config.toml
head_dim = 64
vocab_size = 4096
positions = "rope"
rope_fraction = 0.5
optimizer = "laprop"
weight_decay = 0.072
decay_shape = "linear"
doc_mask = true
Each number is 500 + 25 x the weight over its row's rms, rounded and kept within 0 to 999. Layers, rows and columns count from 0. Numbers have three digits each. The size before them is the row's rms in percent of the matrix's.

# layer 4 MLP gate, 384x192, rms 0.133, rows 49-97, columns 0-95
098:498517471474513510492520510509493454473470495521524531529557526498514485491528520533506494487515526497491482473498521580496522490507521464485517522483554554519441456523509547525503473507490492480469539540491508481462560499523520495518500520518462477471513530460511506542503522494487500454
099:473518544563475501495509482458457450510452506466481485524488513491510466535499494478521494533522481506492497486478515485545491474519532499445523491522542512457544540489512527540481482482517497489475515479491458541513487485504493474547482486489470498511467507505526508467516479510499512492
097:488516522455485481510490474543523481503485521484491491474499520485459487523532492476478493501495504499483530462484502522494540556498489509555520473530497507463493529519518501505488491489491441486506490515510499522538528524454460552462501505505530522444508542467496539505486453495503494486
101:495463489482484507481539540506489458511549485490503472537454473476536534500480491451481523509501537522460485502523512469499502461562518498489517516477497487463471515502559519506503482514483483454481489513457512462487502489488503498530529494520494496493491490499462459523533475504471547527
103:509479519501500475475510516486527503476510506510482488515517465501465505505510550501551492485478514520487520501466497536545529503525479522476480496538512476517484441496512556490494466506473456490474487541520503521449518493513521507517513529553532510437535537502514515508478488525493471518
093:475499439485487443507500561528505509500466529504511496479476473516501535448490487499478490485511517495498499538503495468483526527514537438499540548525505509470542513479510496471511484489561494498529550479547519528485492489499531471520519500528501469482469510462536464520508506514542516503
091:480513507509502501504508488473523470478532519506548493503514516511505452509459465522465491505529487555475529508519498510514496472506528479459502499488506501516492510477519494509544491477508525482482516536475502511476533517531485461493491511508516452506502498508527460572507473520502510502
099:472501495521467472496506473541504470453498529559494472512524511491514492494515464476460475470533522492471448505477551449476542528490523509505470473553499463463519489508465493496515539500504540447476476475495529556524559500490511498481512533523532482488490470495485490529480471475482532472
104:471468511515505491514529516510515522499543505491479464473446510504479480520469500523515512517496449541549511464476512498528493526477483548480493519553481495536498526471515483481509494486538460525477513457538533475505515434529525519507485532526520516493545533499508505477516519477459521525
098:485525467498510550551499511476538537505489500489497510500539526505517539501502511517502502535535514484476473470464519503546533463489482515496483486488481539509450471514494494556524498501568532478504514511491446502502469540465491536505487503482524519509513508497534519564472475468520533549
093:469502518521481535473547491491504472539507454458486498486503511529532522467478493534499498537480479503499462479484495495456517541533467518506496521494480478522449518481502506462526474510509534523452537498541507464503485510513463481546516499494507506494489496523501534494480503521493472492
098:506495556480464535473507535539476518484497523500556477530503507510513498496483515501467475485538454495523490484437486501516536520488511507474512518504497451453521510439475527452531500488438545496476509505521508492487486497491522520517498480493491465504483476470555504520464470517525531507
096:511503475483470533509459495560516503502505519490459510445510477465533485525484461540509490491513526506444478533469501527498559463484497483504517533546510492487489541468507487487543473493466494525493496457435512516532502486514475503462511511498487495480465517526478502487435499504477518442
110:478513484497464485465513521530547499504502528516484459518528522530498490489500460436470517487532487534526528481511518496478470512523516501502490540526541544490446531478532543511514521491479480514479493453478491481535514507447506532541509530504491551526549456475465541520471477507497474517
103:516478526512534501489508471506532558503540483502466464485493529513511459544467530514506513487498486494487464494515518500486510521483495519497488510475495456514491473515519528497512547526469525486458473489479465454512463506463491510529467440527518483465474481512501497530464478480528505496
104:480482496494504517443454499536491527556508502530489482503468490450494550545495497477511518491501505493496521454481463522510509512487545479513514521503500420487489510508527483497508478494508519487498533506494485539482492484508480502457513497543501520443476506459467484475503509488497502491
097:499526493492490515490520519502524470508464478548521505530497529500472497478540501484483505480517538512458508505502480515500443485466522482493467515538501486526521487458476511455543433531455462495471497472473505474529476441503529500496499509526475497507570485485483513484484477483480519513
096:480465494478486486527500505523530487478499538541468529516494517524504525478475506526483484511503513509497477510518497501507508493495538519470481498500526490507500507531536502470519502532506491479519529460509461493530512498478510476505468462496512471477478551522469461490478525480559482553
106:507493521507469498469470506445497487481523513504456513460524543504502489474511503469500515467514511510429477495479507517497481521533534458491475514498497503527488471516514493504529516498432517478512484438465523483499543481524520508477509488442482493511508483500523465489505509481454484472
093:503507499522534532493492541504485555537526513523503506483533525562488477527487554471530476504478486530522490498491485482500482523545531502451503476519426514546533477477520547475526510545543500476481503507502524508499482484522521522520463495562458492506513507475517509510483461484557498473
103:490511513477512540524493535506504500466461508513508507457529455462511438546457491493511498497511513504521456501481477514473532501525482554521518506500500519532441503507514515511473480497506486487493535493499458573492486499496526525481480553505485490509483534488512472547519497507525504524
095:439492511459520486529524503513508469488466509491514526487517509465499520532553526496493494480498493487476517508522475505494527503449515511453488499521476484480490497499434501479485502501512502555515501520476540511509475525509522546474506507513540498522558521506540519494512499535510510513
101:498548484488451501519477461509502497451453516531451543473500540481491488504493453489514521487519529476456460471513478516444466484520542468479487536488494479536521502489470479506540509531481518523534523515473502541525531523515515504469475523504488452500518527499470494526491459488478497516
106:526435469441479502511453512472527499474531472499512438502478514508490510501462543490474511485513494506529461485498482499507498501512483505509513540548504524520487509506477505509494504474481510491461513530534516540485526463521523484487479492461474491462538526497515465541519499481506519522
103:491492458453480548490501516507505504494516539529542511474490522497524533456487509482552523527525452516492470519440481537490519493542494485558494462504507498471453522501514520509504483529521552478486531464493493522483485470511451512558536493530510516482532534474492494482525497473501486558
104:500511516518481504461525463487518520468493536483524529512488501496506524520499535503490502539520518518471457504494488551496520441482482498491447476511516459476525507481514532484487512476479448513494498517467458530483446479526468489522532483480472486513508506517522508525483480449494554497
101:507455447528515505529521544517462514472470545472523519527532488502531517516507472528532541496480525524476501521511521531467473527484510483484534524465522493490503497441481491516479503491477535483470509514513476560535549460507525464522497523456484529466526499471474501512486507513519443510
092:530529492505485526537482493502515501470555546478475486475471493514520483515477467519502511516490526518480501496466517484509545496529521509472524563484490465519522475504492515499516479456502491530500467494445449483511506501477465467485512511522517458511454531520493489504445525540516506489
101:509513515454520485519470503458473476465455522532479493449524524497538546485510479505466510502525476505524531489495518473469538492499522490482476487504490488501501508507483537518495502521476499517508536471525495486499521512516490493481477481522504503501496497533532508505522462518522532464
106:528493474522505542532507501457513468489486496497476493533514493523464486483550494455509490497483522500488478517493475514511451473525464497494490524484502531528498499482510535482533478457514486471543515455473474516508518505481527532477501554464486477538475467524508478503505492497519553513
102:502507474498514466499507490500509528495547463519500523492559515453517534497468504527512510497484487485535521530500505499507507507494539488520510517478499515516497477430459502474502499506514469483509534503531482506493490478526512512517503484496516512535522482526494503495507489487503471523
096:530462502489519559477469487493533480500511537477524518498481516498510459555490569476520477431519488500497486493520499527495508459462491492515460507487502481502493526449509518476508520529512494514507496552435539508451536481488461494527504512505549483485483485507507449467480489481499483520
101:501482559507528482496503515502506502474548479521480440493498492508507485516506509535531465510523457501522531505499499502495526512569533541480506551522519482519474511495503515507540516521465549503533489543518558505492501501493454456504488441529512509468511533508532492488484488527532490489
098:456537520505503482513502555465512481504555501499509496482499467527486509541522514474483465491519520487543484485483493502498505504538508499489502527469494561446545496482511495507506522508491485498483506486481534537463512506491541513498490536495521514533503546524518470469478485536530514525
101:477507455511511463533469568543517459478498511492476474486509518458491506488493465465501483495542531502518506477480490485490500509534484494493472526477504506505488516465535500505495535531478493508462527481530480540494523468529531490536495479535540508495465498542485506538485494476501456531
100:535517525484473423448471479491515493518477433496506521534474512521526489494564538512466513508511538517523493483510484484516467468547504468466496528506470536482510513465514499529496513484484481500508538522510484505498517492487483529486469475513538465486495544540513510529488442510498527462
095:501520484520482488496534511490497473512472474468476496467477528477472493462479509515496501481527541506495469513558491526514468441547483508515520489494485516481513466486522516504470536465533519499520513470491452495473510539526469504519466498505535459460511497506482516543527513452496529475
097:485495503494515512529501492563511512463501501492517507509503482446489515502522536481537500504467511512440516483487499480503508491519463534475570508479489500500455443500490499564487479490520462492490509501502523499508481513495483533424513477489485524521508485534537488534535508459537540479
096:479499478499483540512512496477512545526516554479488499475524492491462495516457527517468505517453443479468493528490491490485504489497516472470500513487482508462516546460480518480479506493508555511471568531493497493483507480497527532506483506517505495514566473516494538494502517532475482528
098:499452494508444539481472504516537426493538494481479510495528496514500481491457508525473465477462524519494498446492484537518544496483493487523471512496494514477517471505487520496522499530474520468485499495556520517525487465500542479504523476492531488476527494501496504455500520486464503501
086:497480496491522513491456528502477525487498527487475510525496497556488520595505545504483474466511499490497531481520535500517499468513504494499493523486470470510505503488462495464491522549485513470496515487512498522446514512485510492519536509509520484508528523506463493468488527508563500520
103:492476535473514496512450471480531501525497535493522463519480516525485512477486536515490494499527475520482497506491536534564476477524511475460495529491508565490471500490479480489536450532485468492496473503458490500491506460494440533486493472505461528490487526514513503488493491537470544466
096:498492494530473466497472536505490538472493552514414494519487517483495516450475543512570534522528508533506502497490486492517512511492508497496496544493524473467493462498499498540489506517490520464513502502564518540490461542491465494513537536515527473465505524478524511520537530525470473562
098:458494523472476544481509464477485481490501514493488504544481513516503529506516483458420537490466484492484514510510502470515472512508463481486534528508503495513522558532519508500514524501469424515536500508528511486513498451488489504524520483481483488473497503532508504490519448525502530503
105:478489544507499499501500484463488479509479510493474511496512494492508502488521507525534532496516527574487481519471527501525479475468527473497508476502486506479524497497491576526522494494529483468508507522546544522507491500494489475517499551507481497482478518520490516490516497531511488528
092:463513530474505524507578518517481510449513486497516465496483481482470451479527491501501475436522495463519530497496510496528518511493495527470507485485512478493546469520479487564519507536438544505512465511503557475506569536486519499508512496489479531521498488490508486484522532506486498501
104:514500508501491501489469506483494497506487513484490491523553521483488485486504558519501511477540478480519492480498467497501495511448500511470516509494478498477535490540520501483503497495523510487484517537525516541502482491531472533485495496486497495474511484470500507529552526502511497521
101:489522495515506471505509459481471513498503500507497502483526525495520489514431484543469530522485501513476498462536490485483492511504499486489520544516477546471474479500477513509544506494541509475502539520511482518538505503495471485481521483562510460513561486504506459493529487481474549503
100:482500490435516483520476516521541481522488502500465462481520481519478520505453510495517508486477500536479531489504479513503464486471525476475496517498491494484509497534481487547509485581495540449467512490500514512503521473522535496538513494463515526474458493470543502516490465506505549466
# layer 4 MLP up, 384x192, rms 0.128, rows 49-96, columns 0-95
100:517510542537478512502486549510433478507511535519499516525507494487518519502509496471480507523463493506492509564447526501508544473519433465560514521495510480513511448508492486511464498503512491525496476500505506499480476506516501500533476496552492466505486468543492523470471496502513534513
102:542502493511452540454529470511485525488466550495497516523512516513518517517500458441488506528498463490511503495498470489505512529466478521507510513495481457525519531512493496496474492489494501565507567506509508499475478480527443524488479564475459491457469467457507517509551480528496453497
105:473511518535518531504497493484521510489513505512504499464495463513560490527486516449501502476490484524534468533489502460500467434553526481479431531486508488538495492477510494448506495500516511485525481467500475472455462462510543469539476523502467491516483467526511483529511471523513492512
102:514505457500492511543460479471502487501490490571445514498513515527471485472489512528497504495525490513461467487527495499508476469496502505503512518444478471517484456473522486485497510425535477549530533539510501506495529497496482500457513505477522514512496455528508530471480533503543517494
106:496504526494460514549512480510492520476450478467525504500545486508502501481496538507524508501513539471540524490550486498520527494504521518504504513491530480539482495481489495488516528473525488537538475531495538461497498494510509528478522509523507532470547525500505473454522487502508533531
093:493490495488517550453538514506534484526512468492497469489529514486529508486511502447540542502499473485563523508500492471458507531492524503516499538487539535519514504480480514460541474473514512479480489519502519454486487482535489500539485487489509479537511497491487526521492500523493490492
091:517527505499519470510501489493509524499476505523539522472460434518499430514548487531457522554475497501520520496529553487473521529431484470489496508495498516499520476534484471486497482477496521548515507503492460542517490530494519462501510490482551457508547485469493485452510511508514549476
096:543500498503481507512477511464518522494519553467463532452471510459516443487513508507511492519519524523502498496509495511512497531466496520468493519440476530508512499530517497524515529516547489539492485537525499458528492505514489500528524515517489502532484512536513511470482540527548444494
106:472493497523563521462515490531541548473560475497488486492476474480477467496512500523505509513504447530494492490507484561511489474507489515464491472526493475455535500475546511523507469492522480491502508459486483498490524506500473509552480506481503516498536513449527483459500547459490505484
098:442477514505497472534569494463518519525501481497507525472475505524504498481527487502497473517502514510494491526492484498462525512503525458445497476487493474480519551518489491497549508481488492482516497487507514514542494478434540459497524509541536482475470562490477539472467527517482479496
095:442466492465482480505508529491525528496491504515510501463474519511534523465507507529508520526526564505475516463471478506529482481498545509501483502473493533504500506518480467549529531493538499486533477516496514513502501504459505521524485515490467494519519508485538519519525444511513482485
097:495485503516509492485468412473491475513481462477497524490508501503517524567463462521499501483493511491508524477538486494506507529465504489510515492517462494500508473499475486484484479483527484506465528485461456546515491531524523481489487480521456515501500472515446511536497473509479498484
095:520516526523496543517557482496456478511525514555495498476536524515481503547499507510489512522484523541493452496487515542499504446496480517489499477501508462524542498491495505552501483511505533490499510504459497492494479479526475546513474544513471505465512470510508485458510485516508478443
109:488504486518476499511474533502482495482487513504491485488500460464522515493489460541496502524506451536478521510523500485492505511512476493500478492497481518516480442476463484484501473542510542480477546472556524499506531530489498513491519505556525540559515469517504520524498521546477462541
106:470491532469512508495455485468530516502538480499488493488480493537458497512499491490455501477479522529523492509458514481524505456531498488478469512459497494555504493500462543498508495492475526470487505527446479480505480485491498468514492511460436447504480553540514495511478502524489520522
104:527502528503491505511504517511508534463503486524491466481522499498505451493500524494500479522473510517475522469482512510521511510513515558446471518484519545453483478522505472544486478508489496484512448544523494519494530545467527512472489520538514513493493526500528502524462464508503482517
098:484492488511480453492513477489518559476452485496554524495558501529486470537487461506504502495539489508508524485506533464478549509502491481495519477527504493501533515504483505497513573555488505466465494544471467523522553541459511505506534492461500499481479529495511544516482485478518480482
097:510495485534503543489510542433509494537486542509462470489482512506452529550500442524524478484495519510479526512439527534496507525491505492531540516490513465503438485489531495482496476522498507516508504500520484528523505493505515481507461472498502499545505519497487488516507459510483515480
105:541469437481514477505498520510480485520465515491494510523475464475488471498531494532451453480512478492507531493495490480484522506477466500529517500462512478452507540474508495554464499476518525491486513514487473532511457477499500502522511484527521496509510489527496488508438555519472511504
091:469505525480490530503498456525479482481526488519466519472476527540538519497513471488506510489464507533482471519533506490525510495496537539498524463462490530511490493524501498486525484500506506460509501535509532514492455507474493550542516548511500536521498510524497483499465468509466544492
100:499457499499532488514513523501487503559438461465506540509480474497472535490478502484464458501537487560474480540531528506478491519521539467531454472483519528483467474510522490485491504483559467488483498451501491471498482485461507498498508496486444468492497513514491510483511530494495486475
098:471493512473485522478507495475508485485485487475525488487502517506529529464510463528469507518502486484520489509514482516494466490550461424534502513489493518511481462508515504487556510492533480489512549439450505495483464465494476492484545511524491502508549529485474455524562494443479499506
101:514511440532501503500452502561489494527515494495518469473506461533498461498496521495533503509510496506536487454472472507500518510539464533515480510501512461481487495483502523489489532489443496449493497490483503461473466504566471515492493523523492503426474519520530488512515529512460524511
105:451493510539488490475510454531475491542440540486453512493523526408530505548485518515499478517497516508501543515505490466465511543512481461526503479512493468468517493484540522500498492499530523522509502489462514519475457495501496486481586520482517519523501511496494481463484533514499469465
101:464487498492485517503471482500517484454482458489493483474490486456531498475503527546479534502525482487517477507508489530524526516547496506449522498511509527487540518484487487509551476482519518512511534547516479517481488560497469526502485437458483520488476478486500527432442500521495514477
101:449524507446512519506499466490455498501515532471467445472512504497518483521487515494547484459469462491488480504490545542522529507521527473492499524493503484476546499531490493495484513495481477449504509521477508544522478495483490519477499490480542507534439535471499478516501496522519494481
098:471469498495521507452462464525493490539486519470499487553519499515523503539456529482481527491493474516523511541557482501506518460445511524489500501502516523481518500508495520523520505547542475504474505503500511470507478534503462508481511526512486554482488517502545478486554492487446534521
091:543461462524483484506499559475465508547521505484457564509492505453470514538510513532503497527514487493491499528527501558507497509498513524494480497498509517487504484510500484481498504471508489510499527492489492530498465493459500465511437540456534490479502539557491512507494509499544524491
100:499550503489518543511491488490493503475477473506464567485478507528527502494501530515457488500492468496546524500511468464462507510542512472504445531516503552479512534521493527502490457508529497518480500505529477483469480479514462532532513474529488500452521536439475497534527505484552509493
104:484501503507507489467522487538501537533455484515521523531539481508501495473473471536501498509532527493494506478483526437518498469484519507506523504550512525475502532550528507488523494495505525489492453488475488521494507458495528560498520554490468506540504497549493506518486491500485493481
104:543527498498497483480513509530500474482514442501467488463451482533487454482490479518547485527489508480458491540466510487509528493530538526516518532495517461462526533487523498464517464489525455507484487514531522527473492498511521527497476469540467461523512477493430507481534488495508515499
098:470487502520512510511470483510524488460506453492525526543461462533517499514485536492535498515474497519504493513497465512482507453506497453486487484494537507506513526478480508467528464520524539515521488552459511498505489471468525483519511516514552505509460513496517474482504522541478477510
101:509498501507478461519551472459471501488503473490505507479480478483515471532499486515534509475456519518511514496522516465511518503471520485528516487551514532506504484551517487475494493505514530460502477495484470491527563533528553536492499521475530493523558503448473482511490461500517540514
097:473511533540487467436509539488525537524494510492527440479490478517492516498468500517541466519507502524532489508478495492483545481534527501480431523509468485514514481508521491520462504515490515530483534498526470496493512484550471498500557502489455487438501501468506523508516504464475498493
103:471510498540509473534492536559497501468494491517486496489461472477521485448487492535509508495503458474515531479480449525466458517482456507460499489518545515525507499459521499525519489505522552500482512546540469503491487487495507491530482506512549497549479547505486523535518492463524510481
101:494470500485556479533502541513545480501492482492489507494539477509521497483512513496488517497492509507520503465517536500494539496503543508507513506496507532505484498521520517517485515452508497455539514479480485459483495451529475501526506446536503469508486447526433488546471509494528508510
096:481536516513511474505521515470517503563476547475473520504536521445512492505532519523539471472449491529483507517513517470494509512517529495508518506507475509461509518447526521519484464475496463466498479491489520536500477479502531523532516502555536488544496502525514463523510511492493511523
093:481518487518501494502500518518485522477548487487513539506481480465464490530519494524486516474470479521468518513514533530470474500506497474558549527533486499535500483519464486501511513491529488526506524498514510444439533521510537540478507497484484514520518508554503498489509499467477534488
098:518462487494528540476500498481515511518478565509502502527491490469507546498487437461512501501521520508543457521504501486499478491488470506518518486500464533507456507495518488495466473533512498460515503447507486498525513490476481479509484554528484511566454505505523502516497532481547495497
099:469561535484514539528478460535501511501561537486502516545521495504475511485545502487511525507518525490509509484500466557511510519494501492530518524453514486478529478519464514481459448536434504472494471509471511529500524502500535492458463491503490495521469507458521521519450496495500506471
086:500538516463452498532491445473494526500490472480543528474473538486522484514527523522506489512515483518449494460500516485482488465505474537477490447493488493538528531513481514515504502489468503483461491521458480510525498556492493487488515532485518520502492533543458499529530515524482545514
104:479463490484523490501512530489481521473505486503549520461488499484507515469499541525505485512497481447488500472543536483499507538494513502518506472520484529515504464483489508447527473509508482530522489448518498486534446521469521517479497453458488486508509526493505519445485479491500428553
097:481483516523523499516520475520491507482493499463509527495525493530503501522487459510489495478486490476490480545503496513493507520497497504493527480483472507525495485487521511479518467509481518489516523523506459448565520515491542486475495483542556512523471502477475484524496491541515521474
100:521501494489481542505506537537500530498512527498526503470508494465506464502531480524475480478526489536500466460496460493477497520502460474465495520522490507498460558522472518481478519501504479542502500480504496511502505490492494487529509460480508507514478480541519464496512522512540514468
102:531507545473486509474497538510504452490513469493499521500483458489507505506527555510508466482490522515439509477504479483518466502489535510498488524478525485518489495488491468496487502477505511529473515518542500502478471487494535523494507491499512521487539534474481487510547471494468437554
093:523513514513457508529493520464468464503489465471507508514463486486515484521508466518507540515508534457506504457476501473504483534505521495512542437484516503509499542440537464497525539480534493464515507532474515510456457517502527489462474497465522527499504491519470465479515496464517527490
105:495450489504506523524491519477492510523539547472501532504473498490467501502514530477495478498479508483520489474485465522509488547487492496521533472492517489562523529512503482505505520495489507515538496486550521520463506494492489532484542517530498467512474481517501466474511505490513545480
101:497461482498489495511462538526537485494465532460519487434508471465499460461499459515537537480501532525469485475497458507509503514514488483519530499459481511517493496474480484494475534487451524499468486506517513490486546516512475476445530559487555512503497513500535431502503518581497457505
# layer 4 MLP down (transposed), 384x192, rms 0.118, rows 49-96, columns 0-95
100:517491506518472510513533516501513530493541591509482473503501488510529503517493507488473503480482515457529486488478497514480515489502485501530485497550541538528480522467500490492486479482509484555473443487484459498504510524537536466504491462540506509498545456509472451507486486526541481495
102:518503487527478513552529508508520510456524493476499486506525482498486497492489513539516498452490487520508555485512495499486514449474476509523490506493526508509501451516444462543522492519507524504507527492528507487461536490477509472514491468483496459519543527474554472499530532489504451489
102:487516500525482529530504515447494516480494510512510532503523463508453519499466513478519476453508479506509469543528473504506502511482521486454476506482505489551492489480482481501544511536511486478495507516533502529439498526554533466501507525529458515531455482531491476485506514491459505544
099:482556485476522472480528519463478484478487549528488484460472489504519520497509541514487490474499507490493478485477521512498520474442507503486484532508520476510485502540477444473484535506548437543527442528496490506544511489486535522524533515500495526503496489528480494515525474510502520495
104:487463514466488458518520518481490539490471517496487496488550484491516491489489511467510468519455540491543533517477501534510509537506535510488495517504542484527491530455519550496520494430517488514494499529495507512520495483534517526493462508491516530508525472483524490503472485511476555493
093:541503472513493495502527549507463510501534541500530524524506537531520513489480469535506521481484513488504483449524522529532483532505493500472491485467510504536498533496474509533498513512503505518501500485505531503500479460480471506547527483483579520489516547493512505478519487472519472517
094:489490473538528490516482529491496514531493501490519486483462467511484506508511517524475501522480475500460487492500493492470546513469484473491477535492484505519506484517471568481452475525552464547502528501537485469488503494482531506521471484499498530479513455519490508473526491489496525505
097:491460487496507505521479513477509530538497561507464522475488493476489494512482536433546486514490525523543527521505472503476490491492470498537537504481500536518486512487507487499464499537511457484526502503459473473481475498460514500534457484495490451547501539556546516475529533512540486515
103:499485478509530518494482533493543499524584494473496501516488520514491480537483455485529529499549491527510470493454482517512488450502513535460474510514505478475529505497474472541495443496503499516499501479528499551481509484518457534521512535501457517476527514491464474500492507509465526524
098:532490489544519534505521497490534452531472519479498532517446505462524484509525484493482494474500482486521508498511528526511491508476521457493509539525530505468531505513484467511489496542472467538515488449498499510527507475525524512493504510486492514449500546506474502498470512474499539468
098:450509495477519502494516543480497503507509540481515498478471486485498527470506465503495525440500485523498507504484453524542487493481516462486481527467502500514524503511500456507468511492510504503473503548507552497482514486464503511531482526476507466450488501511475476499560524458484535516
099:503485481570466445515515518491435508494545485490498473503515524500472459528494523521551503511510488483518501487526487517494494532459467465544502506488490527480489490515511487493555497480513482492505574552491480531532464499523518476492520507461513472531514494498479493509502516537519499506
097:506495518540514464482529483551479499480511529507490504536489521484465468509482472481507505541489475498504520522494533533500507431504486509501508521528501490496453543509502509523526470497498490496483490487481463472510507492533490509518527538500522506461525478520497471553510499482483577445
108:530527483510479462537474528505482506487490480520536523501476483492537488457506482532497548556515516487491506472481469477493518508487491448458532499493505519503435504528454513531572478516455517466497521517514552483518533499477492513492512507513523545484504470515487531522480461483463497474
104:495474525493512534480497475508526466494539512470491494552534536563527508553462522498482503517494489467547476517468498512497501464469451484524481469527479527498500455555482485525508499488498518506455517532456485521480451496494496475516493481496484452509514533538483474507494517503508499533
102:528533480521525550507516490510495498444489523496529493547515524495530522521499519461449487525466501451513543449493502520479540501503507521461483493540452512471498473493518498539453508475486488478488504518512481508490516546521522510478519500479511468538508540452472511506511492504545483530
102:472507506479523511429527492485503523498474466499471487495499470523456487546557512489461448469526493498498513508526470482532528509486516499516490506489480475485464489531507524564483543499508529471493517524485468491478562545560559487535481479474496486485499546480478516467485492505512464529
098:481489529490531491512490474495518523483469528522532489510551551472470536534501449534497505523463495498494489484537523467505452511542477492509507522496486489491521518477502491459459485525505497513464509509495503515550487482490436536519497516491510549476502477509509501474495493490508469502
104:521553495495517467439504493525492508516465497513519512490516502474458539478535483563479432505485489477526482474504495500457501473503458506508490518429474496473494526485510480492481472485552496451513510537495503500502482514498445486513473465561549539497541518461480539519490458516486488500
096:479480488466512549550473493551472485500536493512480503493551544453487517451517524515517505497474448495505501506493531520472502484499509487516461498496504532476550471508496527520490481504494528467475510469515468502496463491481466478494510508479480523465504487486544478477475540474508519459
103:513496547491520557531494484537522447529485491533485475519450507488507461568481540520497506487504516477463498488511488478487524492495521525477524489573519525485519507494488456515467531487528512516488495521514532532480504554534550496470507489521562495492496500471525518481487471512514483470
099:499562463517504459510525506502515511500515525407521516503486530456531551489519470528497502462501499490528504493453478461474523475490436513503506454509502467509434496511503482502510503525521460477473463496477518526470513474491471496544493505506546490467487539527500470473467532507516473500
100:492531511556560519463455446518498503516501499472456509513501502494494468493490533521537476515514485489469498476484494519500532478510500483492499531495524529479478519462533547473546504478506484506476509504492496458494502484513482516495517528504540476487490485545502526503481498471470545484
102:485499490516469507462543467487485515516486526473469513503474514474544496487471472498542471487463480501469484513523493512462471529527482482503501514494485532518471467481514481488510508509462510591503490494519525527525473491518504442484544516507504518496506485504470516521459535535503483449
097:485558488484504523545477508527500465536482477490514503520523513443495504464465524515458557540526447482492514514443483529518515492534513511480479496488509481501493514453491495463543482477516457518559537505503510505468491504470512481543491530497490476489507520511495518506499520492526501531
097:520495509488505535454482484487506507482500506502499512509526528495513514503503519492500543558486503475530467520524495553503512487500500507506423505507495481498553469506466558488473479505484496511471526484490471533525473473555503486546524492507460498474518492506471497489513505484526533504
097:515464499525487494470541495479486483472509460530538477510484478477517497520484513517515546509486478498522552501501486547493490486515519493509504501502527494462492546527499473514527535518499509511514489531492509500527532505558446501496502465507534510488506521458478507524518539546505528514
093:482473534545517465532493515470525504485527496541508494507528551466516497532481490540489494520485490513507489491481510470504497525456505482493475500513513459559513520473510516476480495480537477481501470488507463505525444502506518447485457466501501498470477464503491470528471520452483520512
101:498508506501484487501474488479500521525503536498498514517512476525574525512513524507485536484523519505467516501486523457458507503486488490510456478470488497540535500558522471459494513498497516504521498478553498463501488494508473489524491513494521496488486510533499452470517473454535520499
106:476512528482533534506457499542501485509499555481532516475484484542504508489506496511491484475519535506463482437486518428480510464482514519543479482534485530513499520521507440481486517573505509514475485501519515510473478448516519522491470477518485506503510461519471554529488458486519484480
102:499492520523480481536529459503493446507529536508495469479501522505547475538481485497484512537518463534481500493539504503504490512462511485504491531485504450539556482449490456480481512483518519492520504539547480477513479481543516472510474469524520514471483488479532465493514511494543502473
099:483467512507505545477523512477542493510494502493532490501507509530477510495474473492485520444501504505488529508479502492552529453507506487494517473522503461494519477440501519523488460463484544488468479510491478498520508476486509458508524509531511494554499485514539508498480503522470492504
101:530510479532462492521500500508478494518514514489522510451490488497523471516517474476531505479467490510504505528544506551509496509486471441506494485463497468464509473508507513461508497520540458476465539511507478510535508527536532515515471536494535490546499477455515481520475511476506506472
099:461488501497491467501563533502472475466536526506489497509510423517505464545486507481507477502516508476534517515489573518493442496558470497506512542470528540481454520508447467505472503490495480519519484455474501499508505506479516511496488500447512514485528504471505471471526534484511524495
102:510515481537524516526522543499494508532485483490509462509519541535516489468499482481507514463538490461490498475498530481476479498496483506491481510497537517547539495507512541491493476502467503515530519528526522504491471449504516481509489519432476527528501529530440503482515521436518524473
101:503449523518519501511491524526515460516523536494511510502472468537539532486494488521479454469496490493524503493457524478468526492449500533504524502511500511538530503540490494460469513500495449509468469493496541506473478512510510471491500494516472561457510439504511533523487498501521472476
097:427518504509495512485480509487464481537470525483496491527508466487485513506482513470499482458483487486486539494523530503489525522540522537561515499491479523506499498507512457493475514480495476471518485516471455511509519506505542485509508485504464543512497537538563444500477482510478505504
097:485514508479507538495496485516525507465494544519493482506493482500471502530534549446551527507533524513469466501516514518478512475503540465477530538429481502508486474517476541490517480482507452514482508509494522466486495530505500502484497506527480507447471479528482493471502482471523510498
101:493482505501540502485519502491504508571516457506497499487466535472453480480509481493519486517518498473482519482507485507498495520489515490501514479502502533459526485528552497492475477489558518477477510491501474467483516507491493468478474497500522565481523521547499507531489460523502506501
101:521550503497486498501523474446483465461523503502499515434482479512524506502471526519513460519507531506466470469535504481491491509502507496463512518446505556503485549508513518499474495519451532537491505513494449520563493511474546482445476476509498485488495510465518502546505492522488511452
089:448478509524522485462496478513505529517506527452486438508508543515535485473497439517492510472503504462497480454474525526508514536489527493476465537513508503516553511512469448518517475483472531513502494468512456507508458516481471496506539520515511516483531491528482527503528456513487496502
101:484507528482532497548494506521556473522487523501533488468552528521520534483501493535496487488482485488539518535496522526543477510493488526500519482527497517524526483509504518521559460473482496506482524462498517512504505492471477515525562498482431476519500508503494477500469511510469508527
097:458508505474500515481502487500495478506531521495579530531520472482478482501525479534455443459476498479487507549494496526529470477514498494521482485484503516498524509517507451471489497507488500490513532530486459489488524538487486530468459546520513523532521496461503451518472498475527542456
103:459473478547493467506520501507504490518529522495500521462506509508511473498528490498504488517458525500519508497469552491494521488484471473547476514475553466469515466507546461497518536489501490471449491529540525503492493479547533473498501531508498508494462537475515556508479512500484520484
102:485519519506505499519533533497491456519519485486533490505488515490521505522492490510527495480510500562497502528478550496524473528441469459518529494479490507491502483516468565579498454472496509480531510529534513502488512488513540501543513526485487500515461513469459485515540503483527485528
093:491505470516459495450475465480517471513555513523504533491494493470518503496485534482493518516473479544486487469543483521500497488500474488500468533534500482519511504524500494471509504521525485509509503518506472533539494463490501475525509508510513475500538569463478473516492459508524523537
106:485437510504512509492478514516473541501517512541461513495484485519511485513513503518535493507501501496537493478501542476516544531501524486473455478518494488520503507534527556482522525474530507522478514468492440503484495507495510494431481516477462455469489490463488495492506508466511509476
102:499540452487495532497483511520511499479500485531506502444486483566502511475508517511467483499451500499529539516487519515488520511554527525468497520488494511474530502510461529464529532486504480520469517549499514479495504524499520515434477510499499502469499472495530502501543541487488527515